python train.py --n_layer=14 --d_model=128 --n_head=3 --n_kv_head=1 --head_dim=32 --d_mlp=384 --vocab_size=8192 --activation="squared_relu" --norm="layernorm" --norm_place="pre" --norm_eps=1e-06 --positions="rope" --rope_base=1020.0 --rope_fraction=0.5 --qk_norm=true --attn_scale=0.297 --bias="qkv" --tie_embeddings=false --parallel_block=false --extras=["hashed n-gram embeddings", "an embedding shortcut", "LayerScale", "capped logits"] --init="trunc" --init_std_qkv=0.0396 --init_std_o=0.00863 --init_std_up=0.0396 --init_std_down=0.00432 --optimizer="muon_variant" --lr=0.0136 --lr_mult_down=3.0 --beta1=0.95 --lr_head=0.0043 --warmup_steps=78 --schedule="wsd" --decay_fraction=0.795 --decay_shape="linear" --final_lr_fraction=0.0 --batch_tokens=[16384, 32768, 49152] --seq_len=384 --doc_mask=true --train_tokens=144400000 --steps=4887 --dataset="wikipedia_en"
Each number is 200 + 30 x the weight over its row's rms, rounded and kept within 0 to 999. Layers, rows and columns count from 0. The size before them is the row's rms in percent of the matrix's.

# q: layer 4 attention query, 96x128, rms 0.318, rows 0-26,32-57,64-89, columns 64-127
# k: layer 4 attention key, 32x128, rms 0.311, rows 0-25, columns 64-127
q0,102,149,225,178,141,249,198,207,206,214,229,196,188,183,295,164,181,200,191,223,193,185,169,237,162,124,245,180,236,223,185,158,177,186,149,170,231,178,176,210,180,235,179,152,227,177,185,175,188,204,219,176,174,150,219,219,236,243,202,182,209,208,219,223,158
q32,083,206,260,174,148,158,230,187,214,157,216,203,184,184,213,159,210,209,181,264,238,249,215,213,173,146,286,224,284,180,141,210,151,220,177,181,207,233,184,211,210,199,172,174,238,193,222,233,169,228,203,184,264,212,200,220,224,195,163,178,170,183,230,164,141
q64,111,169,185,164,190,210,205,196,158,228,159,142,222,136,213,139,219,203,232,249,261,210,164,159,200,257,248,215,233,149,204,253,158,180,156,163,195,191,232,249,223,266,206,235,191,172,178,203,207,198,236,217,186,149,194,215,252,208,237,161,242,191,215,184,224
k0,095,259,178,154,197,236,216,176,173,212,205,189,145,168,225,263,245,236,147,237,190,219,229,199,244,209,203,152,177,206,208,194,205,176,215,186,189,199,177,175,210,203,236,218,206,184,196,251,245,207,166,112,216,133,224,181,208,180,172,114,221,164,244,204,197
q1,088,205,234,192,161,197,204,172,241,202,224,199,179,234,227,239,219,229,151,184,160,178,182,238,210,130,262,166,232,219,168,176,159,197,153,261,208,214,204,173,127,193,196,179,201,214,242,170,234,182,183,168,170,189,159,179,209,181,185,221,142,213,216,233,206
q33,098,226,263,173,170,181,245,178,253,190,202,174,190,201,182,172,204,213,146,173,215,165,180,217,206,113,259,177,257,183,138,200,207,215,157,201,198,221,195,188,176,183,199,170,194,190,242,169,203,274,203,181,193,193,199,200,235,166,201,237,233,194,228,206,156
q65,120,175,221,149,183,233,207,185,151,236,130,159,174,179,195,176,182,217,170,190,210,201,164,225,235,246,255,158,242,199,149,261,159,155,156,183,166,224,213,233,170,226,212,189,259,150,211,217,192,200,215,190,177,128,213,197,236,207,206,200,229,181,181,187,238
k1,101,232,188,152,231,222,188,192,223,207,173,145,131,152,232,249,246,245,156,242,185,200,246,174,221,226,237,154,186,188,173,205,207,157,230,184,178,169,200,216,231,225,211,197,225,203,205,229,198,178,181,127,211,131,213,179,234,200,176,155,232,220,230,201,238
q2,072,141,228,134,240,197,217,210,187,192,237,197,198,182,207,160,169,211,184,243,243,200,203,207,179,264,188,224,202,143,216,217,229,240,173,176,171,226,221,244,220,219,200,230,253,170,149,228,195,213,168,196,214,167,250,194,192,247,227,176,214,199,125,107,224
q34,104,184,164,146,171,133,207,213,143,220,268,230,162,188,180,153,195,246,192,232,277,245,213,156,193,253,208,230,224,232,188,215,212,199,216,215,196,158,164,164,254,161,213,178,172,179,173,207,200,195,242,223,207,176,191,244,227,218,256,227,228,203,173,169,177
q66,103,204,205,122,188,117,213,216,206,161,209,213,194,228,203,204,195,182,213,214,242,270,186,211,228,160,206,237,250,200,229,198,223,258,230,175,210,193,195,225,205,187,215,144,216,169,178,180,197,194,172,206,220,189,204,226,196,201,225,200,225,190,149,199,194
k2,103,174,160,229,216,165,219,215,195,161,228,224,225,238,174,203,112,150,205,188,197,153,187,183,122,209,138,203,240,151,219,220,187,204,182,234,242,205,242,159,184,157,140,206,195,196,188,214,175,231,226,245,218,278,195,204,201,174,181,219,217,202,178,194,234
q3,062,194,180,168,164,231,146,171,224,212,218,170,155,160,197,204,185,214,190,249,215,208,206,225,182,199,198,177,242,187,194,196,212,217,157,156,151,228,188,209,190,231,218,237,228,233,175,237,205,165,206,261,156,158,169,178,218,228,246,174,262,176,209,242,200
q35,105,217,211,216,215,162,192,215,158,196,201,218,210,267,260,191,167,173,187,214,159,212,188,168,180,154,226,225,182,231,179,199,196,192,210,226,194,210,211,208,190,225,176,251,232,198,157,215,230,145,231,214,181,194,156,219,162,159,245,136,218,200,217,187,247
q67,098,155,233,214,179,183,158,204,206,156,194,169,206,220,196,179,181,187,153,194,206,209,188,220,200,193,236,188,236,214,179,191,215,268,200,221,203,213,217,221,213,192,162,218,178,203,176,214,176,274,194,201,219,218,189,223,192,234,237,218,236,193,230,221,164
k3,090,210,210,162,245,215,287,222,180,161,213,247,238,211,179,178,176,151,194,145,202,191,199,211,146,179,183,186,213,187,225,153,204,183,196,210,239,148,236,186,145,205,143,197,220,211,228,210,196,244,179,223,216,232,217,201,134,191,162,255,223,205,159,192,281
q4,070,204,224,250,166,255,202,152,209,171,187,228,242,180,180,211,175,242,190,241,165,198,254,221,204,231,214,150,264,199,191,230,207,243,212,253,200,202,200,224,181,209,247,187,154,197,175,127,155,173,167,178,211,203,160,215,194,231,187,188,192,190,217,245,197
q36,093,193,167,170,206,195,225,177,191,211,194,222,178,152,169,159,240,221,198,213,211,218,205,171,166,215,188,213,243,224,171,241,176,218,186,161,228,196,169,193,151,209,224,233,207,214,189,177,154,174,259,189,247,221,217,210,229,203,171,238,189,216,214,185,147
q68,085,208,198,207,248,193,245,196,164,237,234,233,245,238,184,149,210,200,188,224,185,216,196,184,152,214,254,246,190,182,172,233,150,203,160,187,216,240,210,171,218,138,171,280,162,185,224,172,207,166,185,160,216,238,218,229,157,180,171,214,162,198,242,167,211
k4,083,213,224,225,239,226,199,175,226,178,205,272,201,261,192,181,207,257,176,164,244,225,200,227,235,179,189,143,217,237,161,164,181,158,197,196,205,235,158,215,251,217,231,163,211,225,229,209,229,237,178,156,188,202,194,186,200,217,154,210,213,165,204,205,210
q5,082,229,173,241,175,173,229,206,211,159,207,179,222,279,227,228,174,130,182,265,182,175,177,190,229,139,206,175,162,243,221,156,217,216,193,265,265,202,241,151,196,170,201,224,183,173,244,170,202,165,147,193,169,249,209,189,195,186,154,222,136,198,185,207,203
q37,092,155,184,241,206,126,215,238,158,184,207,161,241,213,211,228,158,160,210,202,192,198,196,191,197,198,171,180,143,168,209,192,168,152,227,214,228,248,242,190,207,242,153,200,217,212,146,169,205,161,190,263,133,170,198,217,215,185,196,165,186,195,236,167,210
q69,115,207,185,228,202,151,260,200,182,199,233,201,220,182,210,223,148,228,185,225,176,153,225,223,174,234,203,189,143,170,227,165,226,155,217,208,240,244,269,193,179,179,170,207,170,204,207,193,249,182,138,227,145,232,235,205,216,157,176,193,190,240,197,161,251
k5,105,205,227,171,216,202,197,233,155,154,245,220,240,231,208,188,143,183,172,192,215,195,200,183,179,208,196,156,237,211,218,152,183,166,184,240,191,220,237,172,183,173,117,196,216,149,203,221,197,280,210,196,189,207,248,195,192,214,177,219,226,176,182,222,254
q6,093,170,164,194,202,148,163,202,243,148,262,232,233,210,209,221,176,223,225,207,203,148,198,191,207,211,162,213,238,176,196,187,192,257,192,223,159,207,211,199,170,206,199,144,157,216,188,141,194,174,163,180,223,153,202,177,210,236,226,156,237,190,156,170,182
q38,119,192,162,202,163,203,182,176,185,210,234,164,168,212,245,171,264,230,200,222,184,177,225,188,169,209,196,198,194,228,235,123,169,209,186,162,215,141,171,217,220,199,215,213,184,240,233,220,142,203,173,217,189,215,271,205,179,269,258,226,165,246,208,161,181
q70,094,154,227,203,132,220,169,218,188,187,243,219,200,199,208,168,241,207,230,187,202,210,208,155,186,154,200,183,248,272,215,162,184,159,197,132,211,214,189,208,186,175,264,190,177,246,259,218,197,163,222,180,229,193,258,203,207,233,250,182,210,192,193,171,196
k6,113,199,167,203,245,185,156,230,177,214,137,209,189,168,223,179,212,197,235,230,225,230,208,184,212,194,185,238,206,152,216,129,228,174,217,201,219,201,244,196,143,215,191,174,233,166,191,216,187,212,202,184,173,167,191,182,138,218,193,255,181,158,233,156,194
q7,094,230,160,189,199,129,230,206,187,204,227,250,223,253,204,215,243,164,132,147,202,157,188,247,207,166,239,221,203,215,206,222,205,228,204,228,242,191,198,217,229,201,219,213,205,208,258,207,235,186,194,173,240,217,207,203,163,227,170,204,225,156,180,249,243
q39,101,198,128,190,169,189,192,236,220,270,247,155,212,186,231,163,251,190,250,181,202,244,227,230,207,151,168,212,200,203,139,158,192,220,197,243,180,177,152,195,196,193,182,210,218,186,178,182,233,183,238,258,204,199,196,191,232,241,234,198,200,164,187,207,242
q71,093,210,222,174,225,195,236,187,155,242,212,206,198,241,187,179,171,216,182,246,179,198,180,158,223,153,185,221,246,243,187,206,147,238,214,236,170,121,206,167,218,115,230,225,172,183,200,232,196,209,261,174,199,186,142,177,207,169,246,144,156,180,198,165,199
k7,095,219,182,217,164,166,182,229,237,184,222,198,233,197,202,133,177,205,214,181,217,192,235,264,263,237,177,215,228,186,152,163,226,193,193,192,160,206,153,190,173,254,164,231,204,196,228,173,299,199,192,184,235,188,195,252,209,230,187,261,180,200,178,195,191
q8,084,150,174,165,175,204,236,201,215,167,195,166,191,170,196,169,206,217,226,264,234,224,176,219,141,221,230,208,215,190,234,228,192,207,189,181,197,212,224,233,239,249,232,224,230,180,199,242,184,185,165,192,241,217,247,207,269,210,209,165,197,232,198,176,163
q40,071,247,157,205,236,241,213,242,195,207,194,203,236,230,137,228,261,197,238,236,202,197,206,169,201,240,166,246,202,158,226,279,186,186,240,188,180,166,170,192,229,227,226,210,242,221,218,200,144,157,244,189,193,198,227,242,136,178,196,177,192,202,170,181,250
q72,104,218,200,215,223,129,185,202,228,154,218,260,260,261,168,223,202,216,154,140,210,206,175,194,185,190,154,200,162,231,174,202,188,182,225,210,189,231,169,173,233,202,194,161,203,285,202,201,237,234,168,219,213,268,251,239,146,179,178,254,178,193,200,211,211
k8,085,260,187,197,198,198,189,175,211,245,168,154,201,177,250,209,197,234,205,236,176,183,210,192,213,262,261,173,218,195,190,210,207,188,206,227,219,133,178,170,164,265,185,244,179,179,200,207,182,190,196,210,243,184,163,222,204,205,223,167,226,211,197,163,215
q9,084,175,179,157,169,220,221,235,194,196,239,150,184,205,257,189,164,191,199,252,231,159,157,186,217,198,209,170,237,217,156,184,165,214,166,197,218,176,236,207,189,220,173,188,191,189,150,152,163,219,181,201,154,170,174,219,265,222,190,194,225,253,184,163,200
q41,089,180,165,172,205,237,217,231,204,189,198,233,231,205,178,200,203,221,233,232,260,179,208,158,165,238,194,229,232,194,207,210,168,226,232,191,259,183,172,147,213,146,180,179,182,232,220,186,182,188,241,224,237,211,191,269,200,167,223,208,200,244,218,174,113
q73,095,205,143,172,249,212,198,217,161,201,182,255,196,188,200,141,162,205,222,189,263,208,189,206,201,208,190,231,183,201,277,208,197,271,219,231,182,189,231,201,239,139,180,161,215,208,169,180,201,184,181,244,262,236,207,244,194,208,227,193,257,222,222,167,166
k9,086,199,182,197,205,213,252,252,216,216,202,195,237,199,186,187,118,230,192,234,194,214,192,234,185,255,202,133,200,189,184,292,198,162,202,224,189,203,206,224,197,162,186,197,202,215,214,195,178,172,169,205,223,187,199,184,171,159,188,128,221,172,122,200,273
q10,065,214,137,171,247,179,206,170,180,196,152,252,190,218,118,161,176,161,256,199,233,186,199,185,270,214,178,185,167,173,222,224,253,165,232,210,184,183,194,224,233,188,182,226,198,220,185,221,185,165,183,219,204,205,221,206,173,205,221,196,201,202,155,189,201
q42,108,156,151,166,232,221,207,210,190,196,193,223,233,174,193,212,186,228,231,200,223,233,198,180,227,255,153,196,150,200,275,210,187,203,231,177,230,172,184,227,221,169,160,196,186,208,187,201,201,173,192,221,194,206,219,185,140,231,195,170,195,200,150,210,224
q74,103,217,164,206,232,160,209,199,201,170,236,204,224,232,162,193,221,213,255,213,197,186,222,183,157,230,152,212,143,201,216,213,227,201,238,195,244,164,200,209,207,186,191,227,196,214,213,166,212,198,174,196,253,262,238,271,183,182,200,227,211,228,203,282,144
k10,083,173,232,210,159,192,224,208,160,166,161,223,254,194,198,204,178,145,191,191,199,226,187,180,198,138,145,229,189,198,266,185,232,219,202,222,274,237,162,202,187,186,204,246,178,165,187,213,242,153,191,201,234,234,182,196,161,232,204,225,203,177,137,234,154
q11,076,137,160,145,187,204,227,191,155,205,196,208,189,191,197,156,135,212,236,213,258,211,176,216,210,239,210,213,176,156,252,193,239,213,173,190,168,239,217,190,213,228,236,217,211,216,148,213,197,166,176,185,178,186,212,203,195,199,219,178,222,206,131,129,232
q43,110,180,171,151,225,184,192,152,183,172,268,223,177,222,148,138,223,228,233,220,297,199,237,189,182,179,174,230,219,225,193,177,241,235,189,197,212,183,181,210,185,178,219,155,193,203,166,177,182,175,184,205,222,222,218,212,189,192,218,207,248,214,151,206,162
q75,098,155,150,162,207,183,190,211,178,161,245,218,206,252,235,140,213,205,210,203,211,180,180,230,199,213,168,176,222,208,253,207,210,203,168,208,162,224,236,186,187,184,221,242,177,201,212,235,174,166,164,175,224,241,192,225,203,209,210,213,217,219,149,167,176
k11,095,177,171,267,199,175,213,224,159,174,218,207,227,259,177,232,130,185,202,198,233,206,179,178,167,185,188,200,166,152,257,182,163,177,164,243,221,160,178,183,227,121,142,219,245,272,204,199,200,192,195,262,192,244,204,225,187,187,196,177,205,210,169,194,205
q12,092,228,249,206,232,194,194,197,215,216,150,198,205,180,192,235,251,151,184,155,181,161,209,208,167,199,196,218,206,211,149,202,129,184,229,191,171,180,172,211,204,210,177,177,184,200,249,192,231,232,266,217,232,172,174,195,210,213,198,230,217,203,317,253,205
q44,097,247,197,226,180,246,166,182,240,203,140,201,194,115,196,215,229,231,227,181,144,225,192,207,164,231,235,207,189,200,171,224,186,202,233,167,221,179,159,227,189,195,216,236,180,222,204,223,192,163,254,179,249,208,163,182,224,240,205,209,152,184,258,190,206
q76,113,204,205,211,254,273,216,210,237,214,165,155,216,171,222,178,239,180,153,170,193,160,214,220,172,228,195,198,210,214,124,187,139,227,192,205,243,171,120,236,210,213,181,200,174,224,232,232,158,221,226,160,237,173,206,180,203,175,208,231,197,187,254,216,192
k12,124,205,245,197,159,211,157,167,231,215,161,151,160,158,200,221,250,239,180,212,181,241,230,180,273,180,217,187,177,226,166,186,224,225,185,202,202,163,200,226,186,215,229,185,205,135,165,169,222,170,216,211,205,166,190,187,259,220,205,187,207,188,271,220,206
q13,119,162,178,207,150,219,180,156,153,212,185,200,177,162,165,179,167,291,174,262,246,226,222,211,196,218,196,165,178,180,214,213,233,207,171,197,173,209,232,227,194,232,193,195,195,204,122,222,212,195,148,210,198,181,228,201,196,205,213,202,252,193,146,171,206
q45,100,135,183,238,218,117,213,193,157,187,239,186,244,215,199,167,189,215,193,235,246,193,215,211,140,206,215,226,191,203,259,216,239,237,164,206,225,237,218,185,169,173,182,240,182,189,151,198,176,169,153,214,194,225,202,220,189,193,201,193,271,201,139,215,216
q77,112,163,148,231,209,126,181,216,137,199,257,215,187,266,200,164,175,159,215,239,206,171,184,163,146,177,182,218,174,141,218,209,220,181,149,175,204,238,223,175,221,210,149,211,158,188,178,237,212,198,176,229,198,257,229,213,184,225,219,209,208,204,186,220,246
k13,117,208,179,186,172,186,237,289,159,218,221,219,271,194,197,181,148,205,189,219,186,182,185,180,179,209,231,212,220,162,316,138,199,171,203,263,196,152,268,162,188,187,185,211,252,215,228,186,193,196,179,243,176,192,244,215,193,199,211,204,188,235,184,213,209
q14,128,141,169,239,186,159,235,210,151,162,241,209,232,250,223,150,177,185,200,166,229,168,206,206,197,167,194,239,236,226,204,187,207,263,227,234,207,201,206,188,200,187,165,195,188,221,204,186,173,225,191,195,186,223,211,245,152,195,184,226,187,248,156,189,195
q46,089,210,193,204,127,209,164,138,260,209,186,213,153,187,206,231,222,146,211,211,234,169,181,171,215,183,175,228,231,145,260,199,256,225,154,181,210,177,177,190,220,143,212,171,173,207,220,146,218,248,201,259,186,184,167,175,201,196,164,173,245,204,214,185,204
q78,099,281,154,234,244,181,180,239,164,191,232,209,238,199,230,189,230,156,207,182,240,222,214,182,158,173,195,238,241,167,154,192,226,204,142,184,205,239,181,220,211,195,193,183,181,171,252,173,216,194,253,206,225,186,175,178,147,232,204,220,194,174,223,229,193
k14,092,218,176,210,179,175,167,224,220,223,201,184,179,223,219,223,215,233,206,261,169,207,202,198,263,174,221,216,213,239,242,158,226,185,201,254,216,162,244,201,148,138,186,223,227,224,170,198,218,188,162,227,197,214,245,222,209,213,209,255,173,160,192,195,170
q15,121,194,171,198,166,185,205,182,207,189,110,200,169,181,215,193,213,183,212,213,179,235,198,239,225,201,215,210,193,243,178,216,225,221,212,157,173,234,177,248,236,241,150,283,220,184,144,254,254,170,199,181,256,191,182,164,236,211,207,181,173,178,176,184,213
q47,112,185,210,156,249,169,256,211,219,205,205,220,166,187,186,176,208,173,194,216,197,283,203,176,216,213,102,226,194,195,194,183,214,241,203,144,173,263,210,194,207,221,219,206,242,220,207,211,263,214,244,173,232,211,169,113,198,151,183,189,202,189,181,147,208
q79,100,199,202,186,218,172,230,218,222,177,176,220,158,214,181,225,215,210,206,171,200,192,190,223,155,173,178,251,126,214,212,216,230,263,194,184,238,196,230,247,185,222,172,204,221,210,180,202,242,187,205,223,176,205,186,169,254,167,182,182,191,203,147,146,215
k15,123,223,198,206,173,182,234,203,207,217,162,173,199,166,258,219,165,205,235,214,204,220,201,225,233,198,182,253,203,228,213,235,244,193,131,191,199,182,223,269,211,156,207,246,234,194,175,209,167,229,267,210,207,187,186,180,216,180,238,220,160,209,159,198,175
q16,110,199,220,188,208,234,204,200,170,249,187,216,176,247,180,180,184,237,238,173,186,206,163,182,241,150,208,209,138,174,218,207,237,196,214,168,263,185,260,154,243,210,254,189,201,163,149,221,161,161,207,247,167,172,174,257,251,210,151,230,180,227,214,233,202
q48,096,158,182,223,173,199,203,162,175,192,222,227,175,211,211,161,188,229,226,187,214,200,188,177,149,224,214,188,206,216,200,220,185,173,199,213,218,224,155,141,210,175,185,213,233,221,202,189,167,233,171,150,209,236,221,193,230,262,130,167,177,227,225,224,182
q80,092,181,201,227,135,279,174,202,213,186,198,233,227,204,150,193,279,210,242,158,219,206,193,215,196,185,189,184,209,217,242,226,187,146,234,185,206,200,163,163,207,211,207,183,226,221,179,213,234,203,235,227,215,214,208,250,191,191,184,199,125,194,180,223,191
k16,097,130,139,177,205,213,215,161,212,169,192,211,192,158,249,237,180,192,161,225,188,151,249,243,175,194,191,227,261,185,221,203,191,208,175,163,189,171,231,179,187,217,273,226,202,159,192,215,196,189,208,214,232,205,223,220,204,186,181,224,222,237,202,212,209
q17,104,167,208,202,220,238,231,176,279,183,226,157,191,155,203,225,264,202,195,213,241,217,243,208,169,243,179,196,176,207,175,262,212,235,178,172,189,200,207,236,239,276,229,253,194,185,219,184,240,221,202,167,214,199,220,159,225,207,224,178,148,184,204,215,173
q49,101,207,178,228,196,174,182,141,238,231,133,230,191,261,217,182,176,222,225,169,221,219,175,207,207,181,198,187,173,191,136,278,213,228,171,177,187,210,212,251,185,223,223,249,137,177,172,211,162,152,206,171,254,211,182,182,248,183,210,202,152,210,147,241,143
q81,075,184,165,228,194,131,180,161,208,178,118,177,238,223,258,204,180,209,193,167,223,153,229,187,191,178,196,150,191,209,157,163,198,207,171,174,145,137,223,202,221,230,223,166,174,207,219,221,208,176,233,226,194,223,212,171,215,217,195,210,174,170,187,194,177
k17,100,156,187,220,225,196,168,182,241,202,174,219,220,252,214,225,191,196,263,149,246,184,211,211,206,186,170,249,191,177,242,223,212,206,148,195,237,181,188,186,265,183,151,201,190,223,158,214,225,173,209,178,213,182,205,117,213,193,204,182,187,153,192,154,236
q18,094,233,169,173,216,184,177,184,162,222,172,234,209,167,157,205,227,212,243,209,193,237,213,168,184,211,226,200,196,169,212,183,163,174,259,215,216,228,176,231,233,217,171,244,176,174,234,251,168,209,198,169,164,166,206,220,203,238,246,151,198,173,222,192,194
q50,102,248,160,183,171,266,207,220,114,186,192,239,226,218,202,163,191,281,274,215,214,201,189,216,208,186,223,179,206,161,247,157,204,190,236,174,205,214,290,158,199,185,237,224,191,243,220,193,244,177,177,209,189,164,216,155,211,162,192,179,226,231,155,203,228
q82,098,277,176,183,246,199,240,198,134,189,188,192,214,237,220,187,200,214,203,229,178,138,159,196,125,188,205,188,221,224,188,174,212,216,204,228,219,176,196,151,215,226,202,187,154,215,212,205,201,195,185,210,185,205,219,194,216,174,176,208,242,273,228,262,172
k18,094,218,214,253,175,224,213,177,181,269,215,182,138,210,181,226,203,234,230,218,182,169,189,184,236,256,184,219,198,173,243,225,264,184,169,196,137,193,149,173,201,211,167,209,170,190,191,227,226,216,172,189,201,214,228,226,190,235,251,214,207,203,288,206,208
q19,119,223,222,245,256,170,198,185,193,176,187,238,150,225,212,200,221,160,210,236,156,217,164,186,174,165,214,223,210,254,159,165,200,219,170,194,206,176,187,162,209,179,218,254,182,174,166,180,169,154,248,227,163,255,162,203,210,166,258,211,224,219,182,245,157
q51,097,159,185,203,222,206,201,191,207,231,212,173,235,202,238,244,221,138,196,214,249,156,257,171,159,177,155,181,169,208,211,190,264,179,211,157,194,261,215,206,150,210,196,205,180,242,226,158,202,233,188,164,203,247,227,196,238,205,219,148,208,217,263,121,189
q83,092,169,182,163,183,196,164,189,162,207,205,200,206,191,258,195,195,136,241,209,182,251,171,180,200,200,187,221,194,220,209,235,185,205,177,212,219,248,157,249,180,212,157,177,207,222,166,279,212,228,214,142,247,190,219,190,158,214,240,139,202,176,233,169,160
k19,105,222,200,223,256,161,163,211,162,176,196,256,141,230,211,175,246,177,196,178,165,207,199,200,177,214,231,197,211,225,191,197,170,236,143,158,150,225,195,239,218,210,185,227,177,191,195,226,217,218,170,243,151,234,162,197,184,261,214,208,247,197,142,202,252
q20,101,163,187,186,185,195,176,220,179,208,239,201,224,164,240,181,188,220,191,148,201,224,151,185,186,186,217,221,179,254,214,182,203,191,177,159,196,185,182,246,222,138,199,234,175,250,163,199,186,145,192,199,200,190,240,233,204,215,208,189,180,191,161,164,161
q52,125,173,214,186,224,204,169,115,201,147,209,188,225,220,183,170,224,201,214,193,200,166,191,209,126,193,222,208,187,178,194,198,243,254,196,237,218,224,216,187,193,224,199,213,170,204,164,195,173,121,191,187,229,206,214,247,184,138,198,139,215,204,182,157,245
q84,088,150,138,190,203,233,178,180,235,210,247,260,196,237,203,224,229,181,209,184,220,187,155,128,172,229,174,268,220,210,190,230,190,189,186,204,185,202,164,185,240,289,218,172,180,280,242,213,199,190,187,176,211,179,161,197,254,160,191,195,197,195,171,150,155
k20,111,159,221,226,227,193,208,175,229,202,230,197,248,230,197,187,189,175,253,146,230,200,190,236,168,168,200,175,148,159,199,231,209,216,163,168,191,200,199,153,238,187,176,216,189,193,226,214,173,169,176,204,194,223,180,213,179,203,170,171,202,217,264,157,213
q21,119,131,198,208,203,240,149,168,203,196,197,169,183,215,244,174,223,180,218,189,255,216,174,227,145,217,187,214,206,183,225,173,179,191,222,149,209,208,160,171,199,221,225,229,178,206,219,215,210,239,247,230,252,193,201,233,198,215,173,174,166,239,261,182,213
q53,099,196,186,189,172,230,224,164,150,242,198,175,176,182,176,161,205,241,252,187,223,206,233,188,186,190,171,223,203,232,190,182,231,218,245,189,171,115,204,272,160,189,226,206,215,180,211,172,217,191,234,216,202,181,236,230,233,158,204,231,234,221,200,221,199
q85,092,178,163,171,244,188,194,185,239,188,219,205,181,252,191,183,225,192,189,175,205,191,183,158,170,240,164,249,199,223,165,207,175,246,229,170,232,178,188,234,215,223,212,249,232,219,229,265,116,182,211,201,180,177,155,181,182,172,226,187,184,285,203,233,166
k21,101,225,202,193,151,218,207,205,251,177,225,209,175,149,177,178,198,200,254,212,228,205,222,222,203,142,186,150,195,217,198,210,175,169,196,173,223,239,195,180,230,232,152,201,202,222,217,237,233,195,196,224,198,165,208,191,223,225,161,149,204,201,186,193,234
q22,095,169,169,191,212,157,204,198,232,131,171,196,264,214,217,241,199,169,189,215,202,196,243,185,216,146,199,189,146,187,185,199,175,178,200,212,210,187,219,169,218,219,215,156,204,173,205,216,136,203,262,172,193,194,170,205,249,158,184,207,149,161,247,177,205
q54,095,243,187,281,260,227,195,187,159,242,177,228,189,168,228,174,239,152,226,156,213,177,167,215,206,169,231,161,225,155,200,234,245,188,177,196,194,226,230,219,201,268,227,230,212,201,257,138,184,226,203,192,184,211,160,188,204,182,212,153,202,221,171,175,184
q86,093,217,204,181,177,215,181,216,218,235,223,226,174,125,208,224,160,204,162,196,222,182,186,208,240,219,244,209,224,191,173,200,221,162,204,162,214,250,247,191,197,213,178,150,200,143,233,184,220,174,186,160,189,138,241,141,245,184,186,166,266,195,178,177,200
k22,099,189,169,192,188,135,195,203,187,148,215,220,223,223,247,213,200,202,195,220,175,174,199,195,213,167,202,186,221,247,196,201,190,214,128,198,170,156,194,212,232,204,188,178,276,226,203,207,189,157,220,214,291,170,230,187,166,188,225,243,258,173,143,196,155
q23,145,167,137,203,191,196,200,217,195,175,219,202,263,266,193,161,184,233,185,236,179,230,192,201,199,177,258,172,200,184,254,191,187,200,171,247,197,214,232,183,163,141,193,234,159,181,206,210,223,152,160,199,190,213,179,224,191,185,215,242,226,271,201,150,211
q55,101,203,186,245,190,208,182,186,169,209,248,174,217,239,179,210,178,162,200,172,218,200,230,231,274,196,198,201,211,171,190,190,185,146,216,194,179,209,190,211,204,219,151,232,196,219,194,236,138,228,177,212,202,177,260,245,169,247,187,217,154,174,187,171,206
q87,091,219,205,196,237,196,198,193,225,232,212,161,181,203,205,195,191,175,131,186,236,178,189,216,192,176,190,188,141,236,192,206,260,175,289,197,230,179,168,165,180,198,188,175,258,142,175,228,193,171,182,220,204,212,254,170,205,197,208,211,169,162,222,216,281
k23,089,165,159,195,177,178,199,185,212,205,192,221,235,150,205,201,186,185,262,186,204,220,185,203,197,168,235,206,254,204,200,212,182,209,204,178,237,117,220,204,204,198,193,217,141,209,219,167,172,187,242,181,190,201,164,171,219,202,239,209,233,228,230,174,196
q24,099,257,151,164,234,162,279,174,247,242,182,157,196,252,205,209,170,174,200,278,200,183,201,180,170,199,159,211,201,184,198,235,198,164,157,193,235,227,266,162,273,195,186,232,188,178,223,201,186,163,220,174,222,177,156,215,170,136,187,215,192,242,239,235,227
q56,115,187,230,170,209,228,195,181,262,205,205,151,161,169,164,255,217,196,162,280,189,205,217,148,198,193,215,200,205,208,185,220,199,243,197,206,218,205,205,202,165,187,171,180,198,199,192,215,196,228,233,193,176,204,200,197,234,201,196,190,250,197,223,237,140
q88,089,199,184,217,202,230,251,180,257,178,173,185,207,190,156,150,231,195,215,181,183,167,149,164,155,183,216,193,219,231,201,219,217,240,190,199,211,174,181,176,189,150,176,192,199,216,200,203,269,212,228,149,202,224,235,221,237,159,202,191,193,211,164,254,184
k24,112,223,191,223,185,220,253,197,216,208,200,159,199,217,223,193,231,222,175,160,208,166,271,218,215,222,168,242,172,202,179,255,208,142,185,239,233,187,220,181,201,168,137,273,171,137,219,239,199,202,182,217,208,216,184,256,195,196,223,177,200,201,210,212,196
q25,107,191,223,149,204,174,198,162,229,263,157,144,173,180,199,192,253,248,191,219,227,211,179,183,219,213,170,190,157,186,170,213,236,162,201,193,169,179,156,218,256,191,211,166,231,180,196,259,198,254,221,214,198,163,226,190,251,176,184,225,164,173,220,249,194
q57,119,182,238,268,175,198,200,226,246,146,196,232,285,209,192,174,200,208,154,149,201,187,238,199,178,187,163,205,221,226,215,196,170,211,178,224,217,247,210,149,188,235,169,216,212,238,214,153,232,211,229,180,226,183,200,244,184,196,174,146,224,170,187,190,181
q89,088,210,219,218,130,240,200,210,236,158,249,229,204,196,167,213,191,190,230,220,228,177,265,141,165,231,168,184,215,188,261,185,156,169,221,248,179,228,171,209,197,202,245,229,220,205,255,176,228,201,234,193,232,185,171,192,182,213,195,187,277,190,241,210,154
k25,103,208,132,230,202,180,227,175,232,222,196,193,190,189,160,182,230,208,172,156,251,226,174,196,243,226,265,135,207,158,169,241,200,168,173,185,232,211,200,114,259,209,203,163,191,196,196,226,229,154,193,195,166,240,136,253,216,183,193,208,223,229,215,193,168
q26,100,189,200,220,211,175,177,215,211,211,243,194,234,246,189,190,226,260,174,215,257,200,171,176,195,191,191,173,191,222,156,227,163,259,190,239,144,213,246,178,209,230,204,190,216,185,226,190,165,244,212,199,212,222,242,183,256,154,207,204,190,151,209,188,169